{"n_head": 8, "head_dim": 96, "norm": "layernorm", "norm_eps": 1e-05, "positions": "rope", "qk_norm": false, "tie_embeddings": false, "grad_clip": 1.0}
Each number is 200 + 40 x the weight over its row's rms, rounded and kept within 0 to 999. Layers, rows and columns count from 0. The size before them is the row's rms in percent of the matrix's.

# up: layer 3 MLP up, 3072x768, rms 0.0365, rows 2864-2916, columns 0-63
# down: layer 3 MLP down (transposed), 3072x768, rms 0.018, rows 2864-2915, columns 0-63
up2864,093,240,234,226,261,193,190,188,192,206,119,226,137,212,107,150,161,210,101,213,115,178,209,218,139,273,232,225,188,193,135,212,198,190,211,254,220,250,185,185,239,211,160,206,209,183,218,237,132,192,249,179,222,175,176,202,276,128,138,150,190,155,227,254,201
down2864,095,103,240,181,192,191,265,232,165,220,203,158,227,172,191,263,214,194,222,186,282,282,188,204,217,242,207,264,321,230,203,169,190,182,234,172,271,166,181,199,230,169,247,224,242,284,243,178,138,191,180,163,234,152,185,167,175,214,208,270,222,198,253,191,143
up2865,099,158,151,94,178,147,241,203,296,188,141,174,165,216,242,230,248,197,201,172,169,214,193,199,193,232,227,207,191,205,195,205,198,221,211,169,169,170,140,277,143,154,269,199,190,175,197,144,266,225,197,145,93,182,172,240,125,141,164,202,152,202,246,240,180
down2865,092,228,133,208,210,210,188,202,171,184,232,186,183,161,237,165,127,232,165,193,233,240,231,223,240,170,133,156,214,166,129,215,255,171,242,236,202,255,202,166,255,174,198,211,154,243,195,237,163,196,212,159,280,124,199,101,304,270,145,236,253,96,187,188,210
up2866,104,208,230,226,192,225,155,220,253,193,201,197,223,178,228,215,221,200,164,210,167,291,215,197,188,187,204,185,131,233,215,266,124,235,241,276,215,218,145,186,204,194,206,194,251,235,164,219,167,210,170,273,202,148,185,209,161,191,208,234,173,264,218,167,163
down2866,103,191,215,191,153,211,226,251,216,190,165,186,139,179,220,220,223,207,230,143,246,232,186,144,141,201,192,173,176,258,231,195,195,193,192,199,213,170,129,194,185,220,154,264,322,221,221,175,214,197,242,237,252,173,157,182,199,221,199,230,245,209,223,168,312
up2867,098,184,266,178,208,185,182,198,248,152,173,203,137,220,230,259,170,192,185,278,242,206,214,164,215,191,258,235,144,214,230,212,247,208,195,258,239,189,148,194,159,217,208,209,199,256,66,228,303,250,247,275,179,195,213,119,192,220,192,214,133,314,134,170,146
down2867,103,223,161,219,136,213,228,201,189,178,197,245,178,168,178,241,202,178,274,188,157,227,204,202,190,212,153,239,198,180,164,203,138,115,220,189,161,210,177,195,150,236,212,203,186,241,253,165,146,189,185,258,186,185,218,231,196,149,185,216,222,188,216,207,308
up2868,109,116,197,210,177,170,206,211,194,201,318,184,202,140,189,320,168,206,100,203,212,272,238,231,173,162,193,240,211,139,237,162,107,209,216,180,182,124,209,253,242,189,196,190,219,174,220,179,147,259,164,276,166,140,213,199,220,167,182,252,176,257,225,201,226
down2868,121,226,146,236,208,138,236,249,229,225,167,243,193,154,335,220,268,293,235,145,195,161,243,145,246,185,139,185,123,185,137,257,155,214,136,203,227,292,173,160,182,211,167,171,149,259,253,198,219,187,260,205,253,240,144,177,224,166,242,213,266,149,155,221,233
up2869,106,188,176,212,172,190,254,204,254,215,242,187,212,255,166,215,146,145,173,252,285,188,238,205,139,241,183,201,224,167,163,147,222,175,218,207,175,185,203,136,182,221,170,231,215,197,151,208,267,133,140,181,161,142,153,173,197,190,155,188,188,214,220,214,168
down2869,114,170,163,183,148,232,152,198,128,230,193,173,191,255,233,228,183,253,237,115,207,163,222,200,198,225,152,139,119,290,198,190,244,186,208,244,229,215,180,187,217,193,230,175,188,241,293,257,254,230,213,184,235,209,234,255,195,152,208,239,147,157,174,126,179
up2870,092,172,174,143,70,198,287,232,164,244,189,218,211,206,182,163,222,190,209,196,247,267,212,211,243,246,274,230,124,260,245,278,271,125,146,208,230,209,245,173,172,214,151,181,193,173,224,184,258,199,255,184,232,149,214,187,286,176,214,216,250,200,238,171,254
down2870,084,226,196,194,158,236,178,197,192,244,223,153,228,207,159,215,256,196,160,223,174,133,209,198,199,217,154,225,257,195,196,188,206,209,156,241,182,170,259,183,165,177,170,149,202,188,165,250,230,248,161,287,210,197,216,213,140,237,189,206,131,179,197,223,141
up2871,088,224,166,219,271,180,204,192,135,201,162,270,98,216,274,181,77,250,214,213,150,229,136,147,207,183,201,182,169,248,200,228,175,159,203,269,209,249,205,185,238,198,204,285,182,198,201,182,238,182,138,181,280,226,197,153,189,194,245,213,237,247,249,165,218
down2871,083,127,237,218,199,232,198,272,229,192,242,205,210,202,203,172,276,223,255,160,176,174,260,216,153,177,175,278,215,237,159,246,242,208,198,192,240,146,153,220,215,229,243,200,190,187,185,262,149,234,205,204,172,165,194,294,160,176,175,198,216,261,177,198,161
up2872,104,185,160,183,243,203,254,222,166,165,159,244,184,142,272,219,187,157,185,256,209,232,218,150,163,196,243,203,200,213,218,173,279,197,199,200,193,223,190,209,162,244,225,236,180,181,212,244,157,213,158,246,206,202,237,145,198,158,220,211,244,261,231,205,148
down2872,106,183,195,202,222,156,176,271,167,185,212,194,201,119,224,232,177,243,186,183,201,179,276,224,166,229,102,233,204,219,140,210,264,221,163,200,194,217,183,207,260,146,248,179,171,271,201,171,186,218,230,168,237,130,218,261,244,144,204,189,157,191,153,184,278
up2873,106,215,152,144,140,183,251,208,181,210,269,199,258,255,150,250,188,290,153,251,277,248,204,187,158,255,211,180,203,220,206,249,216,247,222,219,235,151,162,184,188,299,226,182,249,250,239,114,198,286,223,166,176,141,170,134,86,284,218,143,208,273,243,221,279
down2873,096,193,210,238,188,281,206,175,221,177,134,209,139,194,221,153,155,133,216,231,175,145,282,192,194,193,219,172,142,202,288,188,217,161,304,169,194,165,188,201,212,263,200,275,187,182,177,253,164,150,137,207,160,189,244,204,176,259,169,319,116,191,269,179,178
up2874,094,194,206,177,226,190,268,229,223,182,304,230,210,163,100,231,174,222,199,187,197,134,205,195,232,236,200,180,261,198,194,184,144,201,269,235,221,171,101,180,150,292,264,196,217,204,137,185,212,247,140,204,131,231,232,226,202,93,214,259,210,180,164,230,261
down2874,081,228,249,250,149,144,220,228,190,207,131,180,194,245,158,131,191,247,196,187,306,279,238,154,132,184,201,171,208,181,252,212,267,187,146,165,202,215,245,206,112,156,235,197,204,176,194,262,233,148,246,232,241,263,199,185,264,308,165,228,239,279,242,205,185
up2875,107,216,219,178,241,167,233,190,201,221,173,151,223,288,212,267,151,300,176,247,243,223,155,204,210,229,149,220,169,165,187,217,176,154,161,219,213,195,139,160,243,190,139,196,166,166,231,191,247,197,142,163,212,217,189,219,129,186,179,160,173,213,173,126,217
down2875,103,235,191,221,194,197,224,247,206,153,152,240,231,166,222,102,197,222,224,242,193,125,228,253,182,217,177,138,154,216,178,152,186,232,177,172,217,190,276,215,205,237,258,191,300,176,264,290,197,242,227,195,232,183,153,201,190,292,204,203,161,232,200,186,161
up2876,104,163,261,169,285,162,275,226,230,156,110,225,181,280,181,285,219,226,174,175,258,112,203,170,155,171,190,224,177,240,228,173,213,223,224,139,208,196,164,204,259,213,141,247,206,198,155,156,205,212,283,198,143,274,252,162,136,169,197,231,178,225,210,206,172
down2876,106,252,292,185,283,207,249,261,201,265,135,204,194,169,187,224,169,176,225,242,169,157,185,199,198,217,228,168,248,224,185,206,123,201,256,218,120,206,248,183,175,164,157,152,247,203,222,208,153,256,212,217,221,194,200,180,237,234,252,159,123,148,243,182,208
up2877,093,199,139,216,248,191,195,276,172,194,165,157,182,203,245,228,181,298,195,205,195,201,205,274,241,228,203,212,216,159,174,231,201,208,206,225,261,221,279,188,286,188,164,206,125,128,190,149,222,143,172,189,200,217,241,185,142,141,246,244,210,191,200,165,209
down2877,087,186,172,267,228,218,228,220,215,174,250,249,238,188,228,189,190,194,196,242,193,146,187,128,187,159,169,180,147,220,255,189,198,247,174,245,156,169,138,141,182,201,162,187,227,139,183,238,219,238,186,307,199,261,227,220,240,306,121,248,232,272,231,222,180
up2878,104,170,265,210,201,215,196,185,188,166,245,185,237,292,201,180,186,196,123,228,252,197,165,191,243,234,206,190,212,146,257,208,222,215,202,172,252,113,243,241,287,175,273,217,196,197,163,192,193,160,241,205,171,179,232,236,214,205,214,258,212,225,226,219,281
down2878,095,236,179,256,154,144,152,196,201,179,176,170,182,228,169,104,225,192,154,272,158,298,203,167,211,175,236,202,212,206,209,185,229,175,202,169,246,213,185,223,187,181,144,217,201,205,230,247,184,177,191,161,174,180,159,193,167,144,134,175,191,204,174,228,249
up2879,097,185,212,184,118,177,215,228,203,169,185,163,201,220,257,216,117,166,149,218,172,246,217,149,247,218,223,164,229,236,198,262,207,156,167,198,280,176,220,149,172,239,175,139,186,219,144,222,164,225,252,190,210,218,253,226,238,215,239,255,172,188,105,221,169
down2879,087,234,206,174,243,188,217,213,176,161,195,246,149,204,141,237,137,186,256,239,217,278,166,265,188,205,103,219,223,209,165,135,197,197,188,133,153,191,164,223,172,141,156,312,212,185,158,217,200,185,228,195,168,107,219,217,230,170,158,200,185,232,233,120,215
up2880,096,230,232,200,82,145,261,244,254,202,115,169,204,141,155,315,123,234,275,165,221,198,193,227,227,273,210,244,233,171,240,226,136,172,131,255,262,198,161,240,223,179,144,176,206,211,172,211,273,206,186,218,131,168,229,198,240,242,232,221,232,207,268,190,191
down2880,085,177,141,168,208,254,205,197,164,250,201,250,171,215,188,159,294,254,168,167,192,242,232,212,182,139,213,236,255,185,161,117,170,195,230,146,139,225,192,175,177,188,291,195,162,272,226,240,135,181,199,107,212,174,187,158,176,149,206,169,267,216,167,220,160
up2881,101,183,208,196,176,231,180,239,211,189,239,198,192,132,217,204,161,240,199,179,213,221,224,222,254,166,186,187,150,210,129,262,233,172,183,193,215,128,155,262,156,188,173,155,207,121,171,215,225,243,164,255,111,159,215,272,239,204,220,253,204,235,180,237,169
down2881,089,171,160,182,135,185,134,144,192,161,189,191,224,165,254,229,183,275,218,261,219,147,165,241,224,221,145,154,244,152,159,209,145,215,175,231,177,167,380,211,271,190,286,161,209,195,131,171,239,258,259,195,254,250,227,91,200,172,155,262,178,184,189,212,189
up2882,080,180,114,281,231,207,218,197,163,224,178,305,188,164,198,245,146,199,201,230,165,223,210,218,260,218,226,228,172,183,168,244,211,169,164,125,214,203,164,153,220,196,140,199,215,185,117,156,249,185,105,209,186,183,233,190,182,117,175,235,199,148,200,206,211
down2882,069,190,228,166,216,240,219,247,223,150,166,159,197,183,192,171,240,88,269,189,174,206,190,153,201,154,205,220,244,248,279,150,215,179,251,256,152,250,228,166,217,174,254,247,166,160,178,247,169,213,192,285,214,187,113,268,193,279,242,188,203,191,161,162,262
up2883,113,140,225,139,212,124,245,218,235,171,201,161,241,194,226,203,213,189,171,215,214,144,194,203,131,205,193,148,184,299,183,179,221,168,242,197,238,198,142,206,183,250,205,155,185,242,158,156,242,125,132,148,284,182,173,139,216,203,213,194,182,200,180,196,201
down2883,120,229,188,171,234,213,203,187,178,260,266,228,238,113,186,135,302,191,169,205,181,198,198,223,194,207,154,209,260,217,188,201,183,188,209,286,189,187,229,202,254,202,241,190,222,223,139,218,161,250,215,246,139,160,174,210,214,210,203,194,176,206,233,199,240
up2884,090,160,163,261,260,216,132,250,206,115,152,152,197,186,279,172,240,226,227,182,189,224,170,218,132,263,190,123,111,133,202,228,194,203,197,158,103,248,189,184,177,226,233,229,178,176,187,199,270,191,257,206,174,196,229,318,130,226,162,225,151,176,97,183,167
down2884,077,119,184,217,216,230,229,175,188,189,176,307,217,193,191,157,144,195,193,254,207,152,206,210,220,128,176,206,284,173,194,213,167,212,234,215,204,218,282,218,176,217,225,224,190,218,210,198,194,204,194,241,184,238,88,200,237,133,181,229,258,175,280,189,168
up2885,109,194,178,219,272,231,217,209,183,184,130,194,220,175,208,202,204,207,216,210,184,197,187,241,248,169,222,201,243,197,160,230,211,153,274,210,228,213,118,237,231,176,141,230,150,121,211,219,274,155,201,134,255,203,144,115,169,203,223,171,171,151,221,170,116
down2885,108,193,255,196,168,193,174,237,198,214,206,133,169,178,169,148,183,256,172,190,176,174,260,222,209,199,220,179,187,246,197,235,136,261,161,178,204,253,170,193,154,184,218,163,162,252,234,166,193,238,216,268,254,170,200,221,216,237,200,239,216,128,89,210,207
up2886,103,176,195,198,186,211,227,253,152,210,153,213,190,182,239,231,173,127,192,239,304,279,213,269,253,214,153,201,185,174,170,205,240,242,234,173,163,127,201,143,208,193,116,204,203,270,193,177,217,152,180,221,192,106,168,197,182,175,277,178,271,194,172,188,170
down2886,090,271,274,203,233,256,167,196,182,221,129,154,252,205,181,200,229,132,163,194,181,235,226,143,216,238,234,142,202,228,124,248,222,191,182,216,194,267,157,225,171,199,167,165,227,207,183,224,228,241,195,200,291,248,137,221,277,207,174,211,180,160,122,257,150
up2887,104,154,251,219,232,169,209,275,270,171,95,249,148,220,194,205,184,163,194,213,205,188,235,239,223,218,206,234,190,220,196,292,177,174,222,157,172,138,176,224,185,247,222,144,283,170,85,222,244,188,208,181,170,188,197,167,290,229,202,171,198,172,202,174,154
down2887,100,197,195,138,169,156,163,267,153,200,178,203,208,219,158,189,265,198,214,324,247,196,132,140,193,191,282,128,264,212,163,162,219,186,153,280,141,240,165,231,185,239,262,204,145,251,275,212,299,249,203,268,223,255,272,252,212,144,181,142,183,220,176,229,250
up2888,085,129,180,146,170,133,189,236,249,245,160,240,229,192,127,251,249,185,204,169,190,235,193,198,197,265,147,191,218,252,256,209,207,239,231,255,226,177,195,179,192,201,178,152,210,174,139,196,274,207,217,179,197,204,196,204,189,275,226,170,175,204,202,177,196
down2888,079,176,273,246,228,225,256,177,232,154,190,196,237,194,187,197,202,231,199,250,241,164,204,256,250,182,246,276,170,215,234,170,160,179,173,251,201,178,230,284,169,192,229,308,210,225,150,209,165,117,188,253,147,203,217,204,207,136,147,209,248,195,185,222,209
up2889,109,199,204,192,268,243,142,163,229,182,154,168,189,170,161,221,126,269,170,242,178,200,199,273,219,156,212,260,212,221,189,241,184,257,190,126,278,195,161,228,198,176,187,211,217,190,221,134,212,174,191,239,84,221,178,130,308,243,193,194,202,254,214,193,141
down2889,106,154,199,211,193,156,172,211,135,205,204,143,132,169,186,221,249,200,242,280,228,228,140,230,167,195,247,194,228,158,189,133,160,167,182,189,188,255,177,191,280,124,189,159,229,204,227,211,212,245,255,200,237,255,259,204,205,283,211,167,194,149,168,160,203
up2890,107,150,212,180,214,236,208,272,156,198,175,171,186,142,272,230,233,158,131,175,160,212,208,277,186,233,114,216,215,184,242,178,143,243,225,225,172,154,200,199,223,226,153,198,182,206,118,241,202,152,201,173,202,164,194,145,220,100,134,242,205,151,184,135,195
down2890,099,174,172,156,238,258,196,132,231,210,168,225,252,191,192,133,176,132,224,167,181,178,254,195,178,242,209,190,259,172,188,235,180,263,186,159,228,106,230,193,235,115,246,222,189,189,180,205,175,164,149,227,245,183,145,211,268,205,220,146,212,215,215,185,214
up2891,121,199,201,222,177,184,225,200,205,263,151,263,184,190,200,232,248,141,157,269,216,231,260,227,123,259,222,168,243,193,200,187,161,184,209,219,230,163,227,268,196,215,164,245,199,204,167,226,285,246,238,172,229,193,137,179,287,200,166,232,196,237,161,223,214
down2891,125,216,196,222,185,174,193,142,178,160,142,169,164,209,200,212,231,224,154,152,231,239,204,108,195,155,231,193,268,187,205,225,192,139,225,200,194,185,182,202,246,212,184,184,163,151,155,234,223,219,250,150,194,255,145,156,186,197,182,206,237,223,207,216,201
up2892,119,150,217,242,214,189,252,179,186,223,256,203,234,171,284,168,232,180,203,188,227,163,197,188,165,257,153,243,285,179,65,261,197,177,210,225,258,244,202,246,246,238,157,188,153,150,208,210,169,149,142,174,169,151,260,160,189,192,192,157,203,170,100,139,127
down2892,114,126,264,241,149,249,222,199,196,169,158,157,292,207,214,149,147,270,168,146,150,220,134,270,241,214,192,183,221,176,169,176,204,224,258,189,143,207,153,256,182,218,213,195,171,268,174,289,175,162,211,196,206,192,298,153,193,115,207,235,196,189,204,167,190
up2893,103,214,260,152,149,195,158,286,177,185,261,167,181,172,254,260,203,157,160,274,188,283,218,202,194,300,194,189,225,191,236,214,198,219,165,224,191,176,168,178,259,255,196,243,217,174,210,195,239,237,176,167,181,209,180,186,264,232,183,220,125,160,191,204,221
down2893,103,164,235,165,182,182,274,258,197,205,145,261,208,185,224,236,156,116,231,148,216,206,200,190,156,213,231,162,159,194,273,196,281,162,199,201,208,195,192,221,155,254,163,185,184,187,166,191,243,183,237,160,234,163,196,209,212,200,176,176,166,203,140,180,228
up2894,095,179,155,260,210,294,180,178,226,235,200,227,165,185,259,278,224,210,161,233,192,251,187,193,206,278,184,242,177,152,199,212,169,217,219,210,180,146,116,222,194,293,220,215,197,177,197,165,219,248,283,214,254,191,194,157,184,148,186,224,167,226,165,141,155
down2894,090,221,209,189,298,165,159,175,166,181,213,109,213,161,144,123,200,176,212,183,193,135,166,206,188,173,251,164,263,171,214,192,168,187,245,198,160,193,235,197,226,171,190,169,165,239,217,221,238,201,247,178,214,229,245,239,214,207,238,219,137,213,201,207,168
up2895,112,199,212,225,178,164,197,162,188,248,191,245,169,222,189,244,144,152,98,199,253,216,192,252,192,297,177,159,211,146,245,241,166,196,232,234,154,238,192,216,242,157,180,233,254,225,128,150,198,152,178,181,175,207,237,199,222,191,99,233,134,288,168,168,211
down2895,123,267,112,223,207,200,203,144,221,200,127,202,220,222,240,131,226,235,207,120,111,158,169,173,238,211,276,229,213,194,214,241,242,241,208,140,223,189,166,186,217,188,145,130,158,189,235,199,223,153,183,226,236,271,209,185,181,184,185,196,243,114,253,217,211
up2896,075,182,146,278,224,200,126,214,194,243,166,142,194,191,203,180,158,224,226,140,192,246,183,107,215,115,216,177,183,199,184,217,242,189,158,174,172,190,225,190,186,176,186,252,299,217,200,175,261,262,166,241,127,240,215,246,225,209,275,154,228,224,190,165,164
down2896,073,119,202,179,274,158,285,193,233,199,231,162,243,231,202,251,284,179,164,218,167,148,215,244,155,181,145,240,214,173,217,206,176,240,153,169,175,211,183,185,241,215,150,163,223,210,196,207,159,193,206,236,262,149,115,221,127,180,148,190,177,236,184,280,211
up2897,091,211,177,179,262,135,160,254,231,246,208,179,199,209,230,208,182,261,203,210,150,189,185,221,191,201,256,212,143,93,237,195,133,152,209,164,181,282,165,206,141,219,197,188,197,175,149,214,170,229,198,249,194,217,203,203,241,210,178,219,186,217,207,265,228
down2897,076,242,224,228,193,239,207,147,118,195,232,239,216,233,179,264,103,187,268,204,293,249,215,225,193,180,176,183,222,238,217,116,224,291,216,141,155,191,190,127,225,172,228,212,218,184,282,172,134,269,138,122,254,121,200,131,180,181,240,239,182,108,225,160,193
up2898,090,271,193,205,206,185,214,256,208,175,114,169,182,192,214,210,221,229,212,152,243,210,192,212,219,206,254,172,165,221,172,321,171,181,247,271,90,175,200,133,161,248,206,235,202,237,279,203,134,190,205,309,200,227,221,154,234,191,121,218,161,168,279,241,222
down2898,080,199,181,196,125,214,256,191,225,175,200,219,157,249,257,205,185,142,205,247,158,213,192,152,221,213,221,209,286,248,186,99,104,189,152,170,189,235,195,213,237,231,242,191,186,145,135,187,153,259,188,146,200,286,255,187,203,192,222,182,211,295,170,210,166
up2899,098,195,266,142,221,177,158,214,321,129,196,128,212,150,201,196,232,199,237,193,258,213,201,177,142,142,143,169,127,184,182,178,234,233,196,186,199,230,140,216,279,200,219,278,226,205,225,162,256,229,211,162,225,212,235,254,190,223,219,159,242,214,159,226,211
down2899,094,186,293,234,196,193,251,198,165,209,180,224,200,233,154,276,222,213,290,220,187,143,198,313,185,215,241,123,201,192,222,195,199,194,179,229,267,215,221,144,227,179,221,141,236,206,190,169,208,194,274,219,168,216,150,191,199,177,191,219,224,156,86,148,199
up2900,101,184,166,235,202,185,248,253,270,210,157,221,239,280,203,259,197,150,151,203,232,183,246,189,191,184,184,185,138,252,127,183,204,221,254,210,197,125,180,161,185,228,163,221,225,244,201,182,245,208,268,240,278,156,188,164,141,259,173,230,169,269,242,174,204
down2900,108,234,265,146,175,169,153,228,225,210,186,131,232,158,233,202,146,127,195,205,138,164,143,205,233,151,196,251,196,155,280,211,182,238,193,262,228,206,275,147,230,184,201,291,206,186,253,132,208,180,218,169,205,175,197,218,214,234,205,224,228,149,167,207,226
up2901,081,179,238,163,238,145,237,195,233,166,263,194,205,173,226,208,193,304,185,197,246,209,279,226,160,204,195,155,206,187,156,195,229,221,251,244,212,148,141,222,183,230,251,302,178,195,209,213,206,296,226,198,180,209,243,203,245,223,204,151,213,186,197,244,203
down2901,077,267,207,203,205,236,199,153,164,208,142,145,183,183,194,192,235,160,240,225,204,186,217,231,197,195,207,257,240,200,198,160,168,183,207,132,212,223,264,176,206,204,182,126,173,156,205,174,215,163,155,151,224,224,216,138,127,170,142,193,232,207,231,150,242
up2902,103,160,175,179,165,169,238,243,169,196,188,217,208,262,191,237,147,282,133,248,167,179,211,248,226,171,171,144,134,238,184,292,224,178,275,246,237,197,206,150,242,186,170,214,255,163,246,198,202,196,180,171,127,175,234,155,151,211,172,220,198,161,229,97,211
down2902,112,237,224,216,241,189,182,198,254,207,168,157,152,101,234,185,190,263,199,203,207,200,180,192,176,211,159,198,205,198,220,221,123,190,182,187,147,309,179,212,191,311,184,188,120,279,222,136,172,265,228,206,204,196,211,227,240,157,171,274,212,181,124,186,188
up2903,109,234,200,139,183,205,210,205,183,263,220,223,174,211,166,206,146,115,242,236,240,223,177,192,238,159,181,138,169,207,173,227,239,193,203,152,206,173,216,168,183,257,147,158,207,187,272,254,169,265,188,203,204,217,148,156,170,210,238,126,261,193,161,199,199
down2903,115,198,198,217,242,193,151,236,183,164,218,192,163,151,183,198,226,200,163,212,253,233,121,221,172,142,178,161,269,189,298,204,173,182,233,211,210,288,191,231,167,234,199,174,186,161,105,136,204,198,227,203,235,189,245,208,230,180,173,239,156,280,262,196,193
up2904,103,163,222,110,280,214,205,236,222,182,229,214,168,174,208,182,200,151,169,276,257,255,177,152,187,166,240,178,252,276,220,157,159,212,212,235,237,146,204,190,174,258,181,176,234,127,173,164,156,186,224,274,234,266,200,215,180,178,219,238,267,216,184,239,219
down2904,096,209,233,257,156,165,220,170,152,249,136,194,220,173,218,201,233,228,149,156,176,148,236,243,167,245,204,169,179,199,177,195,294,242,157,173,102,260,207,189,192,181,225,194,246,217,216,156,276,269,193,148,145,200,271,272,232,200,156,205,208,182,288,190,234
up2905,110,239,178,164,195,172,166,185,157,250,178,250,190,181,209,276,164,241,164,221,209,274,183,241,110,210,184,192,159,204,182,218,175,209,267,263,280,173,242,202,339,206,201,182,168,232,204,169,189,178,251,161,178,244,186,199,226,200,153,171,121,220,181,202,255
down2905,105,164,221,244,241,196,220,177,166,242,248,206,182,181,249,213,159,194,217,170,232,234,171,238,138,127,243,217,271,238,187,154,184,151,127,197,193,206,152,281,225,141,129,159,256,185,160,245,149,94,194,121,233,212,178,157,243,194,277,176,192,249,273,194,277
up2906,106,279,207,106,199,204,152,234,177,158,187,231,141,227,174,182,177,251,218,241,206,206,220,185,171,196,177,209,124,247,208,171,205,154,171,183,238,235,138,211,199,285,218,184,230,194,154,151,116,174,144,158,142,120,172,207,199,183,218,152,152,152,152,248,214
down2906,117,251,214,143,151,185,195,200,246,198,200,209,288,148,210,225,175,176,174,225,290,303,202,159,290,254,289,155,266,223,187,230,205,152,136,166,188,224,239,261,198,228,135,178,240,218,243,214,197,229,170,202,200,217,240,168,231,135,152,275,266,238,272,276,201
up2907,077,234,196,260,231,151,182,151,279,141,121,138,290,161,237,291,220,154,238,159,247,176,236,231,225,192,159,187,212,172,196,242,163,199,220,223,162,218,183,232,237,248,179,227,214,176,119,128,234,140,200,176,199,263,170,242,220,190,167,171,201,177,209,260,203
down2907,075,179,231,161,180,221,189,265,163,221,256,215,201,187,143,138,169,185,198,197,170,248,210,210,157,190,247,207,157,227,233,154,246,187,230,183,226,139,220,176,221,165,241,184,220,198,203,300,241,223,137,225,174,194,259,176,209,238,199,182,162,177,126,200,207
up2908,101,276,223,197,254,169,203,235,248,271,198,182,189,280,209,198,199,176,195,187,251,131,197,150,269,216,230,158,137,217,186,304,156,236,194,199,127,247,173,135,238,201,199,168,200,145,227,236,183,176,189,180,233,202,189,205,224,211,184,191,192,160,215,213,206
down2908,120,143,222,246,157,174,186,175,149,174,178,191,173,219,216,211,218,240,158,165,235,313,179,255,143,177,233,237,227,125,192,177,173,246,243,272,176,176,219,251,160,177,167,255,220,280,191,179,231,254,248,206,194,197,177,177,240,190,193,177,140,272,171,137,181
up2909,109,218,227,190,150,193,252,206,84,183,178,261,246,201,236,177,199,205,178,173,158,179,152,274,168,208,185,230,189,179,191,268,131,193,218,270,212,174,180,163,237,177,123,195,255,193,224,197,164,118,184,202,185,216,195,193,254,137,217,228,223,204,150,160,202
down2909,114,186,178,154,198,221,175,137,228,215,184,215,196,195,200,229,232,183,178,170,217,197,152,190,184,207,317,224,226,200,157,175,240,173,110,177,198,219,239,213,147,198,188,260,146,263,211,227,242,191,243,188,224,270,172,170,212,214,212,228,226,242,194,202,237
up2910,098,152,221,83,190,281,197,206,249,211,192,182,200,117,243,178,210,184,142,174,183,298,263,238,151,177,204,231,206,205,220,204,115,217,201,222,196,94,212,208,243,153,171,166,239,252,189,221,247,160,231,293,203,180,180,156,150,245,204,178,186,283,179,218,178
down2910,102,178,270,263,117,197,162,190,225,181,174,168,177,208,203,209,259,205,253,162,246,198,135,233,225,237,183,183,184,209,247,247,210,173,190,159,199,255,187,156,143,191,214,151,135,176,234,254,237,242,222,212,175,223,161,239,197,203,210,207,221,241,223,108,193
up2911,088,271,207,213,186,144,199,113,295,187,172,191,184,263,184,249,177,196,121,229,202,270,185,219,199,209,204,195,216,255,218,262,197,202,152,165,198,153,168,222,156,246,237,207,139,263,145,239,265,149,228,192,205,136,200,208,180,167,239,193,205,170,140,259,148
down2911,082,159,214,215,168,202,158,193,75,169,237,244,209,130,169,125,213,181,260,166,122,213,207,204,140,237,157,260,190,190,204,151,234,189,210,191,149,179,259,177,236,202,213,152,217,145,277,261,165,176,279,228,185,211,236,261,226,171,196,250,181,233,253,145,206
up2912,107,304,182,181,203,161,248,239,129,208,228,231,111,250,149,120,269,242,220,146,203,125,227,234,246,240,171,150,190,238,183,171,163,151,185,179,172,247,129,170,182,130,169,152,203,175,172,170,211,152,234,204,155,185,235,223,151,149,145,171,179,200,140,171,217
down2912,103,160,183,294,242,157,157,174,208,180,245,150,162,235,186,178,195,257,224,181,216,230,205,184,132,226,211,198,236,172,161,164,174,256,196,216,151,172,182,225,197,181,205,165,194,186,245,151,272,148,225,234,242,123,210,211,316,169,309,182,191,255,235,155,139
up2913,106,176,155,284,185,163,199,190,171,254,199,207,196,168,240,253,229,233,188,217,168,201,198,247,181,169,153,188,155,208,248,250,165,187,193,194,159,247,233,266,275,177,226,172,224,209,180,203,220,178,245,159,196,252,195,171,178,140,183,259,156,194,263,158,244
down2913,110,215,227,198,301,183,164,216,249,205,217,167,182,207,188,206,203,202,182,252,185,251,181,207,171,170,173,229,215,193,230,238,256,175,239,116,206,221,209,190,162,258,220,194,248,134,248,187,157,159,210,258,234,169,241,180,158,296,157,208,199,208,162,171,247
up2914,101,212,250,238,188,185,237,235,230,208,187,279,172,174,182,199,172,149,167,135,163,172,266,236,195,262,125,131,211,221,199,205,203,162,205,239,236,220,200,149,226,214,198,190,216,185,148,206,248,262,188,165,154,214,143,228,182,87,179,201,132,138,130,120,172
down2914,101,159,195,181,189,195,126,209,241,200,289,235,191,207,275,291,196,198,234,125,199,202,192,154,198,228,227,142,156,147,177,225,249,204,172,208,183,237,214,198,167,160,176,232,213,215,156,186,152,198,160,251,188,206,238,256,183,179,189,182,212,233,282,252,180
up2915,098,163,206,225,253,201,213,171,197,182,230,118,210,197,181,187,202,188,182,211,197,134,231,249,222,245,233,150,228,200,215,170,206,171,232,210,167,127,117,275,206,254,208,190,163,149,141,264,170,204,223,214,240,216,193,216,184,117,162,253,200,184,154,232,183
down2915,087,312,146,168,137,200,255,223,158,241,232,224,233,234,155,138,242,184,220,249,213,213,215,199,161,183,157,230,170,241,184,212,197,231,220,243,285,163,290,174,159,191,119,169,228,190,227,279,172,135,216,180,174,182,168,182,159,209,226,148,235,188,186,248,220
up2916,110,238,243,117,193,163,180,216,222,203,98,175,231,165,258,174,178,215,224,159,251,136,214,285,188,185,139,163,202,161,179,205,153,220,228,180,158,272,181,210,212,175,192,180,142,162,216,237,184,205,205,157,166,177,127,151,268,160,170,156,222,217,199,141,221